From a checkpoint of a small transformer trained on Wikipedia.
Size: 3 heads of 32, 1.71M parameters.
Training: a variant of Adam for these matrices, 94M tokens.
Each number is 128 + 24 x the weight over its row's rms, rounded and kept within 0 to 255. Layers, rows and columns count from 0. The size above them is the row's rms in percent of the matrix's.

# layer 4 MLP down (transposed), 256x96, rms 0.194, rows 138-173, columns 0-95
size [ 89 107  94 111 100  98 105 107 105 104  95 107  92 109 109 100  96 107 109  94  78 105  91  98  99  93  90  88 112  98 114 101  95 102 118  87]
[[125 111  76  61 130 124 120 117 162 129 119 116  88 127 122 148 123 136 127 105 149  98 146 135 150 138 103 139  88 111 161  70 147 149 139 105 113 126 145 161 118 110  80 165 145 166 129 152 114 111  97 147 137 156 141 122  97 161 138 121 118 145 137 139 128 144 149 122 147 169 110 145 120 165 158 157 129 118 108 156 132 164 107 113 124 147 101 110 121 109 124  74 139 185 156 147]
 [115 111 120 134 141  99 109 133 122  87  71 127 118 111 137 167 126 149 114 137 119 149 149 106 130 146  95 106 190 139 155 147 156 150 163 115 125 119 144 129 114 139  98 138 126 113 132 143 188 121  98 187 125 124 109 123 157  89 104 125 105 117 156 105 124 115 124 145  89 111 123 125 173 140  88 124 141 148 124 178 128 123 159 126 122 134 120  87  93 144 149 106 120 177 167 102]
 [149 132 129 142 122 119  49 123 127 134  95 117 130 132 131 135 146  86 129 150  99 101  86 108 154 147 112 151 164 115 142 150 120  87 139 113  97 158 112 122 131  89 129 131 156 145 136  96 183 116 150 184 133 111 134 125 142  99 111 139  99 184 139 105 138 119 112  98 103 106 142 126 132 123 153 123 156 147 103 209 135 133 107 132 105 153 148 147 143 119 138 118 123 118 144 108]
 [149 116 133 145 111 152 128 116 118 114 154 146 111 125 153 122 108  94 133 166 111 155 113 112 113 135 142 122 157 119 139 139 140  93 104 134 139 105 148 139 135 160 117 141 142  90 183 114 123 134 111 167 118 108 132  92 133 110 152 174 101 139 122 114  87 135 135 180 101 136 119 112 112 143 114 135  82 106  95 137 149  98 139  93 159  96 107 130 117 218 113 148 118 135 142  70]
 [104  91  69 158 168 114 103 139 161 159 155 127 128 130 125 109 142 122 142 120 156 153  85 152 152 111  94 113 137 120 121 150 129 141  94 146 155 117 149 108 112 119 121 138 111 152 139  95 165 164 138 115 148 140 132 126 155 158 125 143 136 150  92 152 127  90  91 115 131 147 107 114  86 178 140  86 114 138  97 114 118 139  95 128 110 113 113 149  98 188 148  94  84 124 133 140]
 [116  95 122 143 179 122 151 143 146 138 119 153 102 153 115 109 156 116 140 119 163 137 107 113 118 131 114 139  82 152 169 145 123 132 150  92 172 128 134 100 147 108 137 138 163 112  97 145  89 106 145 129 140 124 104 121 122 135 162 109 141  85  96 108 127 117 148 162 188 156 143 159 122 144 132 127 133 131  58 119  79 113 120 172 103 107 134 103 127 127  76 136 126 128 153 145]
 [108 100 136 141 159 140 147 170 144 124 123 172 101 165 189 131 107 132 145 137 138 131 126 134 110 117 141 165 121 112  92 129 134 150 142 112 119 173 107 141 137 112 124 130 153 120 105 113  71 100 112 124 166 122 146 138 140 118 124  97 176  79 117 138 109 101 112 142 176 114 108 132 125 181 135 130 123 132 105  99  71 111 139 137 128 101  92 141 153 158 113 155  99  87 108 122]
 [135  92 108 144 149  98 112  94 152 133 112 110  92 125 121 127 130 110 178 150 128 131 122  47 136 141 161 123 111  85 132 104 174 133 145 132 112 160 130 155 151 115 113 122 126 127 153 171 137  93 159 173 123 110 121 131 125 145  87 163 101 164 154 162 162 102 144  81 148 129 124 117 116 148 102 109 155 145 170 108 136 118 125 118 125  98 108 135 150 165 122 127 140 143 105 109]
 [138  87 150 163 119 112 107 110 125  99 101 109 154 148 154 111 131 126 120  95 112 155  96  83 126 116 104 116 180 135 106 139 175 128  99 132 110 136 135 103  62 107 122 136 105 104 162 132 151 147 135 161 111 124 114  89 149 132  84 163  95 131 172 113 160 125 159 140  97 133 140 131 149 166 109 131 121 129 156 178 175 134 139 147 148 113 138 138  97 125 132 103 144 134 142 105]
 [150  86 146 146 139 102 112 129 101  93 126 114 166 151 100 154 126 190 103 117 110 163 106 158 134 110 134 157 136 149 120 123 109 150 121 135 125 114 109 110 137  95 148  80 103 131 121 101 110 116 119 132 164 119 153 127 121 126 118 137 127 116 118 126 129 152 105  98 182 142 110 143 147 143  74  80 118 136 156 132 103 127 122 124 164 155  79 171 110 198 130 156 152 111 128 130]
 [123 112 140 132 148 122 114 137 167 108 128 118 112 107 145 148 144  73 118 129 137 165 130 160 130 132 134 133 152 176 142 137 148 122 107 193 140 155  96 128 167 127 121 167  80 104 136 147  90 177 116 138 125  89 117 100  87 119 128 159 117 146 136 153 125 118 110 126 166 118 149 101 140 118 110 142 114  76 118  97 144 145  94 105 169 139 108 116 104 144 114 157 130 126  74 109]
 [127 170 158 135 125 134 147 123  81 139 195 167 102 153 123 138 111 120 112 114 145 127 128 146 122 117 153 124 125 134 163 163 115 115 149 151 159 115 125 115  87  74 154 122 138 125  94 102  71 128 142 116 113 159 115 129 102 136  89 144 147 162 114  97 123 139 123 131  99 144 132 130 150 105 140 115 100 127 140  86 117 146 119  72 152 151 129 119 105 156  97 146 111  94 158 179]
 [133 119 125 143 126 128  97 130 139 153 115 112  89 109  89 144 147  94  95 138 142  99 142 123 149 168 138 141 104 136 113 121 121 136  98 132 112 137 128  76 115 127  89 134 133 137 182 130 150 139 127 137 160 165 144 120 127  87  91 205 164 137 115 125 127 103 135 127 137 156 138 130 127 109 105 125 100 121 159  94 104 110 155 156 128 156 139 189 106 156 120 184 123 133 114  85]
 [146 120 116 105 111 117  98 107 143 116 127 133  67 167 119  95 141 147 121 131 138 125 113 108 107 113  99 121 123 131 110 124 166 114 135 136 147 167 110 158 153 127  85  99 132 112 169 165 147 136 115 174 136 132 131 146 148 110 120 147 108 120 135  89 141 126 137 153 117 161 137 151 135 110 154 114 128 168 104 126 118 120 124 141 113  86 132  64 147 154 119 117 187 130 192  72]
 [127 134 116 122 128 102 155 123 112 103 149  67  83 141 139 108 138 150 189 123 101 140 110 119 179  97 124 170 115 145 103 104 146 106 134  89 132 128 125 143 145 115 145 166 160 164 107 160 105 120 111 132  93 140 121 145 106 195 105 151 145 176 129 163 148  98 116 122 131 141 141 114 136 121  79 156 152 122 109  96 110 133 151 141 134 145 125 119 130  78 115 131 141 138 138 151]
 [113 113  94 115 125 135 141 145 162 164 130 137 127 111 144  70 155 121 117  93  87 134 174 143 153  98 112 124 122 111  97 119 134 151 110  97 142 159 135 118 169 107 105 137 143 101 120  95 133 155 131 165 182 120 135 135 139 116 175 149 113 147 111 139  85 136 124 181 119 132 142 114 122  99 147 149 130  99 116 144 198 143 125  93 124 116  92 140 100 115 133  75 121 116 139 132]
 [111 137 131 164 141 130 193 103 101 134 197 166 124 128 123 121 128 131 116 148 122 111 105 141 152 133 153 119 141 122  98 125  95 143  69 141 117 136 120 120 105 132 160 151 152 145 110 106 127 170 133  64 122 170 155 113 136 159  82 172 158 159 122 121 123 132 127 133 121 137 132 126 103 126 142 123 126 147 127 110  88  94 118  96 138 139 116 180 103 144 110 131  94  89 107 121]
 [139 114 105 138 135 135 113 126 174  95 135 118 136 130 148  92 110 140 150 139 116 129 114 146 117 124 130  87 123  97 172 134 108 143 166  63 162 148 152 140 113 135 107 119 153 118  98 118 151 171 123 145 119 132  91 103 138 100 113 128 163 137 108 150 169 133 152 173 107 156 162  90 149 110 193 143 149 150 107 109  79 116 114 123 144 126 124 139 149 138 108 108  76 104 111 125]
 [ 89 120 126 117 103  93 105 132 131 123 118 118 145 117 113 127 129 118 101 139  99 127 124 103 112 123 127 130 136 159  89 133 143 143 132 127 169 121 137  74  96 150 153 164 124 119 121 142 162 170 120 170 128 152 107 160 129  96 114 177 169 142  85 152 123  91 129 135 196 116 141 128 134 100 132 102 146 100 112 104 127  90 154 123 130 125 181 140  88 163 142  89 154 133 160 127]
 [138 147 161 151 105 148 157 149 108  99 122 116 133 113 127 122 147 121 119 145 112 134 106 164 146 127 130 114 133 134 109 151  63  95 100  81 175 122 127 150 175 143 188 165  76 149 160 106 109 113 125  93 119 131 109 110 122 177 109  91 130 129 144 115 148 134 128 144 128 158 146 121 126 115 104 155 132 127 162 125  76 106 114 152 163  99 148 144 102 105 142 100 119 132  93 119]
 [145  68 150 108 142 119 173 144 141  83 128 134 131  88 118 115 122 122  94 143 124 161  97 121 135 126 106 140 142 139 112 120 122 129 117  84 156 152 165 101 146 128 155 129 155 154 169 135 115 159 134  93 109 147 136 123 124 115 152 174  90 107 107 128 163 129 172 113 178 132 173 125  78 127 118 130 143 121 159 151  93 118 126 144 150 112 123 129 158  99  80  93 105 111 139 128]
 [156  87 105 112 120 151 140 116 171 109 159 167 125 141  76 158 129 127  56 114 129 160 149 120 128 138 100 137 159 131 114 125 141 112  88 137 121 129 137 100 162 147 112  98 177 102 127 115 141 125 125 134 107 126 102 108 130 137 125 133 140 155 138 112 110 127 129  62 135 115 112 142 149 117 134 134 141 121 145  84  66 121 117 112 143 186 101 152 121 155 124 156 119 139 125 175]
 [171 126 131 105 122 168 105 111 113 129 155 105 107 157 157 116 106 132 161 112  94 141  98 132 155  90 130 110 107 156 120 133 144 155 110 129 130 100 140 169 179 149 159 125 131  95 117 111 100  91 128 147 110 125 153 115 118 123 114 131 178  81 117 117 136 177 125 149 133 135 132 150 138  93 136 122 177  99 104 123  53 153 163 114 122 124 117 118  81 123 136 148 127 159 139 134]
 [155 114  95 133  91  89  97  67 161 133  95 117 131 124 136 155 143 105 136 133 129 121 145 120 178 120 102 143 145 136 149  84 171 119 150 105 117 139 114 115 158  96 111  76 142 116 146  83 167 139 154 148 163 111 100 139 143 135 150 117 142 139 111  98 125 140 188 139 136  83 104 121 127 131 109 138 126 146 168 134 131 158 126 135 103 135 121 148 135 132 156 111 148 165  97  90]
 [ 98  78 146 154 131 136 176 173 156 116 167 148 125 166 157 144 106 141 143 122 104 118 117  94 127 120 108 153 100 108  83 186  84 147  94 131 153 130 116 144 168  95 109 144 142 131 122  91  98 134 132 121 112 149 145 146 117 161 115 148 138 130 147 110 128 149 105 121 111 144 138 125  92 162 132 121 123 145  91 122  69 116 103 108 120 111 110 146 129 147  87 147  86 118 137 142]
 [103 129 151 206 142 117 146 114 138 116 108 146 134 137 178 122 113 136 122 170  80 124 124  77 145 143  78 111 115 113 130 168 144 146 113 108 114  95 141 117 139 139 126 135 122 125 136 119 137  93 160 136 120 170 142 131 118 122 134 127  98 125 152  95 130 123 139 182  80 150 137 180 117  85 111 128 115 140 111 139 142 121 136 139  93 133 125 122 144 103 139 135 175  76 124  87]
 [149 143 113 163  97 112 116 128  94  73 107 121  99 109 131 156 115 146 126 126 135 147 133 121 135  70 124 110 145 106 103 165 130 105  93 148 185 111 170 127 152 126 139 155 124 106 139 143 103 123 109  92 120 183 141 145 131 164 112 128 123  92 143 123 168 168 136 105 151 115 161 101  93 121 119 140 152 153 151 125  79 140 175 150 168 112 146 126 107 137 128 126 131  97 111 109]
 [152  59 152 105 106 135  94 143 139 114  92 145 156  92 106 118 156 131 104 127 115 147 136 153 136 167 129 132 146 113 117 149 150 124 120 128 105 121 137 108  90 166 103  99 150 133 164 127 155 154 147 191 137 125  76 155 170 107 159 110 132 126  90 102 137  69 168 134 127 131 133 131 142 161  94 119 144  97 114 172 126 124 124 139 134 127 162 113 101 114 117 133 138 113 128 147]
 [136 180 120 154 112 160 156 146  95 140 147 132 153 121 126 110 116 135 140 137 125 134  97 165 103 115 140 138  81 115 165 114 122 130 111 133 135 128 144 127 145 113 171 128 112 154  88 119 134  90 151  85 111 126 155 127  78 161 125 144 163 146 143 125 122 115 143 103 132 129 132 121  95  83 191 105 147 161  65 101  78 104 114 101 119 116 130  97 158 161 119 144 115 122 146 134]
 [106  90 133 119 132 119 124 134 154 137 109 127 132 167 156 128 106 168 124 178 154 121 162 159  89 149 131 118  87 131 129 114 110 120 137 119 120 154  95 131 147  71 127  91  75 149  97 137 106 136 125 104 144 102 155 149 132 146 119 150 130 143 130 136 132 135 100 128 132 116 121 106 125 128 128 101 113 149 128 101 103 184 139 110 130 137 170 104 194 135 124 173 117  80 121  72]
 [118 127 142 116 116 106 116 134 136 102 116 120 127 145 135  97 159 143  84 152 140 115 149 138 122 162  70 162 129 112 125 139 159 121 142 140 109 133  92  74 140 167 102  81 184  90 152  79 161 135 119 185 126 146 101 149 119  97 137 158 132 124 150 112 100  94 156 153 155 128 103 120 112 139 152 136 115 162 137 116  76 123 134 150  98 145 115 138 155 116 138 109 127 138 153 142]
 [114 156 100 140 131 134 145 134 122 127 156 121 129 121 138  62 126  75 155 139 133 152 131 104 131 111 135 126  96 157 167 149 132 122  99 152 118 138  74 135  88 155 134 155 133 101 110 103  91 140 121 128 120  98  82 116 159 128 169 151 112 138 143 142  73 155 137 137 142 198 129 121 144 139 110 142  83 154 121 117 160 140 104 119 126 126  94 121 104  99 139 126 162 148 148 162]
 [100 117 161 172 132 131  91 124 145 139  84 136 172 121  99 114 108 160 143 153 133 115 166 156  92  96 114 130  72 116 165 129 117 148 167 114 112 128  98 124 144 105 176 114 105 162 140 143  99 114  96 148 159 108 118 113 142 108 106 138 155 128 106 139  81 115 149 180 156 108 131 134 162 125 118 107 104 107 146 102 106 121 148 141 128  98 128 135 146 133 143 133 102 145 160  82]
 [124  51 123 134  94 109 117 124  95 136 102 109 107  85 131  95 138 122 134 170 129 130 112 105 105 154 112 113 159 134 113 125 151  97 162 134 141 138 118 134  94 130 125 113 161 118 142 126 136 123 140 201  87 136 135 119 136  89 142 120  90 170 123 150 142 134 103 154 137 143  97  88 166 133 138 133 130 161 117 176 138 161 107 118 160 116 149 129 101 159 110  92 140 163 136 126]
 [141 100 122 150 125 121 149 117 151 104 118  97  93 102 121 146 112 135 141 107 160 154 111 106  98 155 103 151 132 134 127 145 124 122  84 140 118 133  85  94 171 140 150 102 120  92 132 136  98 114  92 166 168 166 140 152 143  78 104 142 180 126 107 141 129 121 103 150 119 182 125 127 100 125 145 156 133 170 123 114 100 143 142 101 173 111 142 130 140 176 112 134  79 134 134 110]
 [142 118 123  88 147 172 117  95 104 117 154  86 119 177 160 117  90 136 128  72 160 137 137  97 108  96 110 116  95 125 143 129 127 153 148 149 157 144 125 163 132 177 151 167 156  78  95 101  77 156 128 118 139 106 137 167 162 138 142 115 129 129 132 167 118 100 150 131  93  85 167 129 115 123 135 154 122 139 125 148 119 139 128 136 134 155 112 140 145 126 136 115 144 113  99 127]]
# layer 4 MLP up, 256x96, rms 0.218, rows 139-174, columns 0-95
size [108  97 109  97  86  93 111 102 116  96 107  95 109 107 101 102 104 108  94  72 102  85  99  90  90  99  87 102 103 116  88  98 103 118  83 101]
[[121 134 117 111 121 154 129 103 158 183 177 144 123 117 100 136 139  71  96 180 118  83 120 133 104 149  85  85  74 139 138 116 122 149 128 128 171 122 156 131 147 117 150 103 104 155 118 132 124 125 159  86 158  86 125 144 141 139 111 162 122 128  86 124 158 134 121 157  99 125 158 175 107 129 145 114 146 157 122 162 131 108 150 124  92 124 117 118 120  96 123 120 142 127 145 121]
 [138 157 114 117 152 165 166 176 147 152 120  69 134 156 135 115 109 119 118  72 111 147 123 108 168 144 157 127 112 109 118 134 127 130 113 143 132 101 143 153  87 161 147 108 151 115 151 130 148 110 107 159 132 156 153 103 105 126 146  67 113 108 121 136 134 133 124 166 150 152 130  82 119 123 128 139 149 140 108 144 130 178 100 139 107 119 140  67 105 154 102 136 127 143  81 136]
 [138 105 110 112 105 159  92 137 102 147 144 147 150  74 124 114 114 108 155 128 116 130 113 138 123 128  84 130  83  96 151 118 119 165 113 116 145 151  73 114 124 142 159 128 168 169 115 120 125 165 116 126 128  94  92 125 149 135 104 159 140 152 134 129 161 105 134 101  95 104 132 142 174 128 155 164 143 116 129 154 172 192 139  94 137 114 143 139 134 101 138 151 122 133  82 115]
 [163 154  84 116 120 134 184 128 170 155 118 136 108 105  96 114 100  92 133 160 121 115 145 112  89 129  94 127 145 118 172 118 146 107 118 136 139 146 117 102 139 114 107 105  77  95  98 139 145 148 111 118 105 127 145 139 163 181  85 118 152 127 141 144 142 149 135 142  98 132  97  84 149  60 153 144 107 158 129 143 137 152 140 122 138 143 110 125 167 106 165 133 137 133 120 130]
 [145 158 164 136 117 160 101 112 106 112 144 117 161  88  96 116 151 126 126 120 140 149 108 152 110 121 153 143 161 117  69 109 102 122 136 139 124 107 103 143 126 166 149 121 115 165 123 163 134 142 111  74  99 103 144  87 139 128  94 122 105  99 137 131 168 112 139 136  70 146 127 114 137 115  88 126 153 132 188 123 132 151 123 147 170 161  96 146 136 100 145 134 129  88 127 153]
 [139 123 120 126 109 134 173 171 117 159 128 119 126 136 144 146 148 128 114 105 110 123 113 101 160  98 174 114 122 100 132  81 127 137 126 123 112 137 119 137 148 124 181  84 130 173 123 164 130 180 159 120 139  89 127 148 129 132 139 114 102 139 114 192 106 143 112 131 151 121 177 125 137 141  98 161 144 113  95 151 134  99 173  86  91  94 107 102  99 148 154 128 116 139 121 125]
 [153 146 155 139 115 224 152 127 141 168 129 117 139 161 136 122 138 136 125 135 128 158 159 145 111 182 170  87 106  92 147 115  99 170 142 114  84 112 109 140 162 147 110 139 131  91 124 104 113 117 124 132 103 129 113 100 134 127 113 151 141 132 108 111 117 125 130 138 111 153 136 171 107 109 115 140 128  91 106 172 137 157 107 165 109 128  86 145 120 123  97 152 118 121 117 101]
 [ 98 123 116 135  80 168 129 105 140 172 155 130 126 187 130 143 122 134  94 131 137 128 117 126  64 143 145 105 125 124 128 124 146 113 163 116 130 118 126 132 102 132 126 159 108 110 114 154 126 145 103 148 145 120  81  49 121 168 119 152 138 159 107 170 125 108 162 147 125 143 139 138 115 134 144 122  94  84 103 126 158 128  81 149 148 124 160 109 118 129 138 122 128 136 179  97]
 [132 103 111 146  85 144 140 102  85 118 135 157 151  87 124 140 177 161  81 150 156 129 144 118 127 138 136 131 128 119 128 126 148 126 124 110 143 172 119 108  87  90 157 138 139 166 133 157  95 117 113 145 126 134  92 122 147  73 116 117 124 157  87 120 129  96 102 114 134 146  89 168 190 132 127 119 117  78 140 118 143 158 137 101 138 134 130 124  98 146 140 129 146 117 140 182]
 [130 113 127 114 137 178 155  78 145 156 133 107 103  90 145 130 149 155 129 101 120  70  98 153 145 148 101 137 127 127  94  82 140 116 114 127 110 156 121 173  65 123 112 121 115 141 116 124 157 123 118 114 129 126 120 156 112 106 103 107 134 129 153 133 113 164 126 128 136 168 119 150  92 124 132 136 161 145 123 109 141 100 103 158 157 144 113 170  79 125 124 163  93 163 172 122]
 [121 120 108 108 150 107 128 149 117 165 153 119 145 117 156  92 127 165 126 154 146  80  97 137 105 109 136 121 141 142  84 128  91 162  88 102 139  72 114 106 177 122 104 120 141 131 117 142 131 123  89 108 104 137 183 134 138 149 158 174 106 134 120 167 144 118 122 113 135 140 110  91 129  94 152 165  66 154 134 169 122 133 128 106 118 124 138 143 130 135 154 138 150 155 150 109]
 [173 154 136 119  91 132 129 170 113 129 108 120 148 153 142 113 153 100 136 153 154 127 162 133  52 152 119 105  98 131 128 128 129 121 117 137 113 108 145 129 136 147 116 142 105 163  93 128 144 140 141 116 112  81 134 147 102 159  91 123  94 129 149 106 127 124 130 183 113 112 107  74 200  96 119 151 125 156 135 139 117 172  96 152 147 147 142 123 121 122 124 147 147 105 115 158]
 [156 122 129 125 120  94 120 136 115 155 178 116 100 139 146  82 146 152 138 149 126 137  82 102 111 116 137 128 109 151  96 109  77 180 136 118 151 106 150 146 126 177 117  96 167  98 127 149 113 188 185 129 104 116 108  97 121 106 115 125 120 164 116 146 148 131 136 111 119 141 149 103 149  81  87 106 134 138 121 105 129 131 105 133 125 125 124 112 117 161  99 146 147 160 155 156]
 [175 102 116 119 114 139 125 120 162 130 125 137 127 212 120 139 133 124 115 115 104 119 139 128 123 117 109 124 146 101 117 120 108  72 150 101 131 109 106 105  78 138 109 107 148 134  87 114 146 120 101 149 160 136 106 138 155  97 110  96 152 152 111 131 138 109  57 109 126 123 103 165 114 142 113 122 138 116 167 160 165 163 134 126 128 139 135 146 184  97 139 156 144 148 127 100]
 [166 172 110 139  99 131 114 116 112 105 109 113  90  98 147 138  99 135 148 151 105 108 150 147 106 170 135 163 132 115  76 112 103 100 179 144  98 131 148 111 101  95 105 114 138 102  86 168 158 109 110 142 161 127 131 118 133 164  94 159 113 155 146 161 155 129 111 150 144 131  91 164 155 146 120 176 132 119 124 132 165 127 129 121 141 102 113 126 140 106 114 150 102 168 116 147]
 [112 151 144  88 134  98 148 134 151 137 167 137 113 143 132 102 133 115  88  94 154  90 106 153 136 134 160 113 106 141 106 103  85 173 130 138 109 123 152 155 145 117  90 100 119 119 125 109 139  87 143  78 151 144 186 109 125 124 140 127 146 137 115 203 111 178 154 147 133 150 143 141 129 121 130 163  78 134 120 127 134 118 107  80 113 154 120  95 144 129 126 127 122 130 146 112]
 [151  85 151  74 125 119 129 132 139 115 127 144 124 107 121 184 158 121 125 138 131  98 142 113 136 117 132 157  91 114 134 126 124 149 105 101 105 154  73 131 194  93 115 154 103 161 103 151  91 113 150 118 108  82 132 144 155 131 122 134 104 153 165 129  94  97 106 142 117 163 139 153 122 146 144 165 173 116 126 167 146 138 146 124  96 123  87 120 161 114 117 127 105 117 120 110]
 [139 121  97  95 112 149 115 145 127 142 135  95 127 120 144 131 127 144  87 192  85 132 148 103 125 179 110  99 119 149 128 100 122 150 144  45 143 138 131 129  69 136 122 105 136 119 110 155 119 110 106 128 160 136 111 168 110 116 122 117 143 117 133 127 168 139 127 119 124 108 149 119 187 113 163 131 118 147 141 173 134 119  98 177 112 162 151 135 143 110 135 116 138 154 153 126]
 [135 112 145 124  96 139 161 129 136 124 126 107 147 144  98 110 142 136 120 159  99 138 119 151 129 108 130 110  90 123 162 121 182 190 110 154  92 127  90 152 154 115 104 117  74 101 103 139 137 155 134 121 120 105  83  95 160 122 130 108 108 125 130 120 164  76 152 161 125 124 138  97 170 102  95 163 157  95 166 125 149  96 105 115 142 138 133 137 123 152 150 116 156 120 102 132]
 [146 174 144 133 152 129 169 144 104 125 166 154 156  91 166  93 137 140 113  88 162 118 116 139 119 148 118 126 142 105  91 120  99 102 123  88 152 146 117 106 121 153 136 147 124 123 134 142 136  84 117  84 108 105 156 157 142 162  96  77 122 108 116 153 149 155 149  94 112 128 135 104 123 115  48 120 127 143 143 126 129 112 151 143 153 125  91 129 162 138 108 124 154 100 139 144]
 [121 120  98 120  62 147 119 114 137 143 130 120 148 128 109 119 112 117 123 140 117 120 162 138 112 136 104 162  76 106 123 143 128 128 100 145 145 112 158 130 135 142 123 162 115 104 161 107 116 106 101 134 171  92 120 118  92 171 160 128 120 143  80 140 119 113 100 164  71 119 117 129 114 136 114 177  72 170 131 165 153 154 153 142 106 112 120 134 153 122 131 147 170 160 160 134]
 [123  97 100 123  70 110 134 143 146 126 162 142  82 136 137 177 100 124 102 127 142 136 166 115 132 157 129 179 111 133 158 152 136 123 131 139 111 112 117 133 112 138 152 105 124 134  75 100 108  87 135 131 131 151 136 113 125 109 202 143 104 131  81 115 135  97 158 139 123 153 119 125 141 162  97 160 164 121 115  68 143 142 128 108 131 107  96 144 145 118 151  92 115 128 127 104]
 [115 143 121  95 126 187 157 116 101 103 112 118 151 146 144 131 183 136  81 131 115 126 161 111 147 170 100 125 123 156 149  99 103 115 158 117  74  82 101 149 130 153 137  45 135 165 151 143 124  99 105 166 140 125 126  93 140 112 158 140 155 138 114 126 124 127 135 113 136 148 134 139 109 107  91 168 128 173 127 112 121 119 134 118 127 112 130 107 153 106 132 112 126 118 111 146]
 [185 104 144 111  93 163 112 142 122 149 132 135 122 118 144  99 127 145 147 131  97 116  89 126 124 109 121 141 155 102 120 148 151 106 161 142  79 123 169 125 114 155  97 126 128 147 138 120 152 112 178 170  93 113 119 133 118  58 138 171 104 120 110 116 109 105  84 118 126 149  94 108 106  69 121 126 121 137 117 141 134 151 160 140 133 118 113 120 139 148 164 150 171 123 141 162]
 [ 92 163 104 130 115 123  79 133 159 163 134  50 129 111 117 144 125  90 146 149 191 148 136 119 167 103 139  82 164 140 109  96 129 101 103 124 102  79 130 126 102 107 164 148 135 126 155 130 173 126 134 114 123 106 160 121 130 132 111 126 135 168 134 125 141 155 119 106 128 143 146 143 118 100 141 124 106 113 146 116 157 122 139 132 125 103 113 130 144 163 134 125  97 184 115 152]
 [136  87 141 130  93 158 130 191 116 108 154  90 125 101 108 100 123 158 140 145 127 143 126 127 102 137  63 102 128 121 123 122 140  90 115 115 126 110 141 104 142 142 129 103 117 103 107 105 101 132 155 146 109 135 147 151 119 121 100 155 127 112 126 154 146 134 158 127 118 122 154 146 131  79 104 110 162 111 143 147 143 158 149 105 133 183 149 141 129  94 185 184 126 101  95  95]
 [114 164 109 152 188  88 141 149  97 127 141 112 141 142 121  82 116 131 159 137 150 115 130 130 141 112 142 143 142 110 135 138  45 137 110 109 179 115 128 141 104 106 146 121 133 138 136 132  62 125 143  85 115 110 164 135  79 113 147 111 130 121 169 111 127 171  73 123 124  99 145 111 140 132  92 125  88 149 160 116 132 150 139 126 123 127 111 142 159 139 120 126 133 119 124 101]
 [157  86  82 101  77 107 126 120 156 160 141 109 134 166  91 129 153 131 134 127 110 130 144 130 119 143 117 169  90 106 122 108 132 110 112 152 193  99 130 125 101  73 101 122 121 141 130 104 126 179 130 143 138 105 118  93 125 141 155  97 103 139 114 164 137 142 146 143 101 167 120 149 138 147 159  98 175 126 120 170 139 147 117 114  95 143 142 150 119 121 156  97 116 109 144 138]
 [139 124 116 137 142 150 131 101  85 127 117 133 123 103 111 138 156 112 107 145 143 132 107 185 137 193 140 112 115 132 100 120 159 167 156  95 105  91 104 129  70 153 138 159 154 120 115  97 146 137 118 134 107 110 126  88 152 126 138  86 152 180 135 107 107  82 166 140 130 143 149 128 127 169 107 151 161  86 141 141 148 116 108 129 130 131 160 118 135 104 101 128 111  99 108 108]
 [129 146 142 122 136 146 130 151 116 128 128  76 153 153 123 150 132 142  77 106 100 119 139 152  90 168 105 107  90 120 114  93  87 107 126 158 134 124 138 124 154 189 122  88 133 131 145 106 118 130 111 144 115 149 160 106 122  85 130 129 156 194 113 127 131 144 130 135 140 103 132  90 138  99 145 177  91 149 143 129 129 123 128 120  91 151  84 121 155 104 104 103 136 100 156 159]
 [171 169  98  99 110 138 129 100 121  83 131 103 116 113  81 115 107  99 147 118 110 147  90 106 152 125 146 112 127 111 149 151 116  96 145 118 120 105 172 129 140 150 134 122 141 134 113 122 132 127 140 145  99 138 120  67 119 123 123 154 134 115 171 156 135 195 154 126 120 100 126 117 122 132 114 111  85 143 136 154 206 150 100 133 149  84 169 145 149 125 135 124 140 141 118 111]
 [171 126 146 164 168 148 160 161 102 123 149 103 136 104 155 134 138 101 118 104 129 107  95 157 135 142 127 150 101 123  99 122 147 114 131  92 108 147 167 132 127 123 147 117 152 114 114  86 107 163 154 139 118  85 183 118 128  97 157  69 123 128 137 121 107 183 150 157 117 120 124 100 138 138 155 128 116  96 140 154 121 111 140  96 124 117 161  77 114 115 129 178 118 114 103 115]
 [136 136 141 100  88 161 106 115 107 141 144 123 121  99 132 108 142 103 110 132 127 120 123 134  76 125 126  90 114 144 157 125 113 127 123 124 107 122 106 137 123 147  90 124 173 140 128 112 148 109 100 131 156 104  82 161 135 138  93  95 144 163  94 177 153 118 144 113 119 149 155 183 179 141 148 132 144 146 125 173 127 110 140 159 141 149 136  68 146  85 150 149 114 131 177 127]
 [188 101 131 138 173 171 131  96  98 129 136 130  95 135 100 148 105 118 136  96 140 105  89  87 105 142 149 108 129 107 160 123 103 125 129 117 157  93  77 126 118 151 160 103 144  89 140 126 156 113 125 152 140 131 142  87 118 121 166 126 155 140 148 109 159 138  93 137 109 129 149 134 147  52 134 141 120 134 120 135 159 177 130 126  93 124 120 119  93 136 117 122 165 148 124 130]
 [116  99 136 109 121 153 193 144 147 149 110 130  97 122 124 137 150 131  92 174 126  83  95 143 125 119 134 165 153 124 132 103 113  92 106 114 152 166 103 162 124 100 125 114 116 165 123 138 100 138 159  87 177 153 122 154 133 122 121 116 155  91 111 147 109 130  97 173 126 156 119 140 139 133  94 148 150 126 121 105 139 108 170  81 113 102  80 133 142 124 158 144 143 127 163 136]
 [115  96 138 106 115  91 153 124 143 122 117  71 130 154 131 150 154 155 147 135 127 149 161 127 131  99 126 127 136 139 124 101 125  95 132 151 122  87 125 159 116  99 128 122 143  96 149 137 133 130 103 142 137  92 184  86 125 151 174 100 115  94 116 169 103 114  99 145 109 131  92 169 159 108 141 136 145 105 127 121 145  88 109 134 141 176 131  88 103 150 141 159 114 181 129  91]]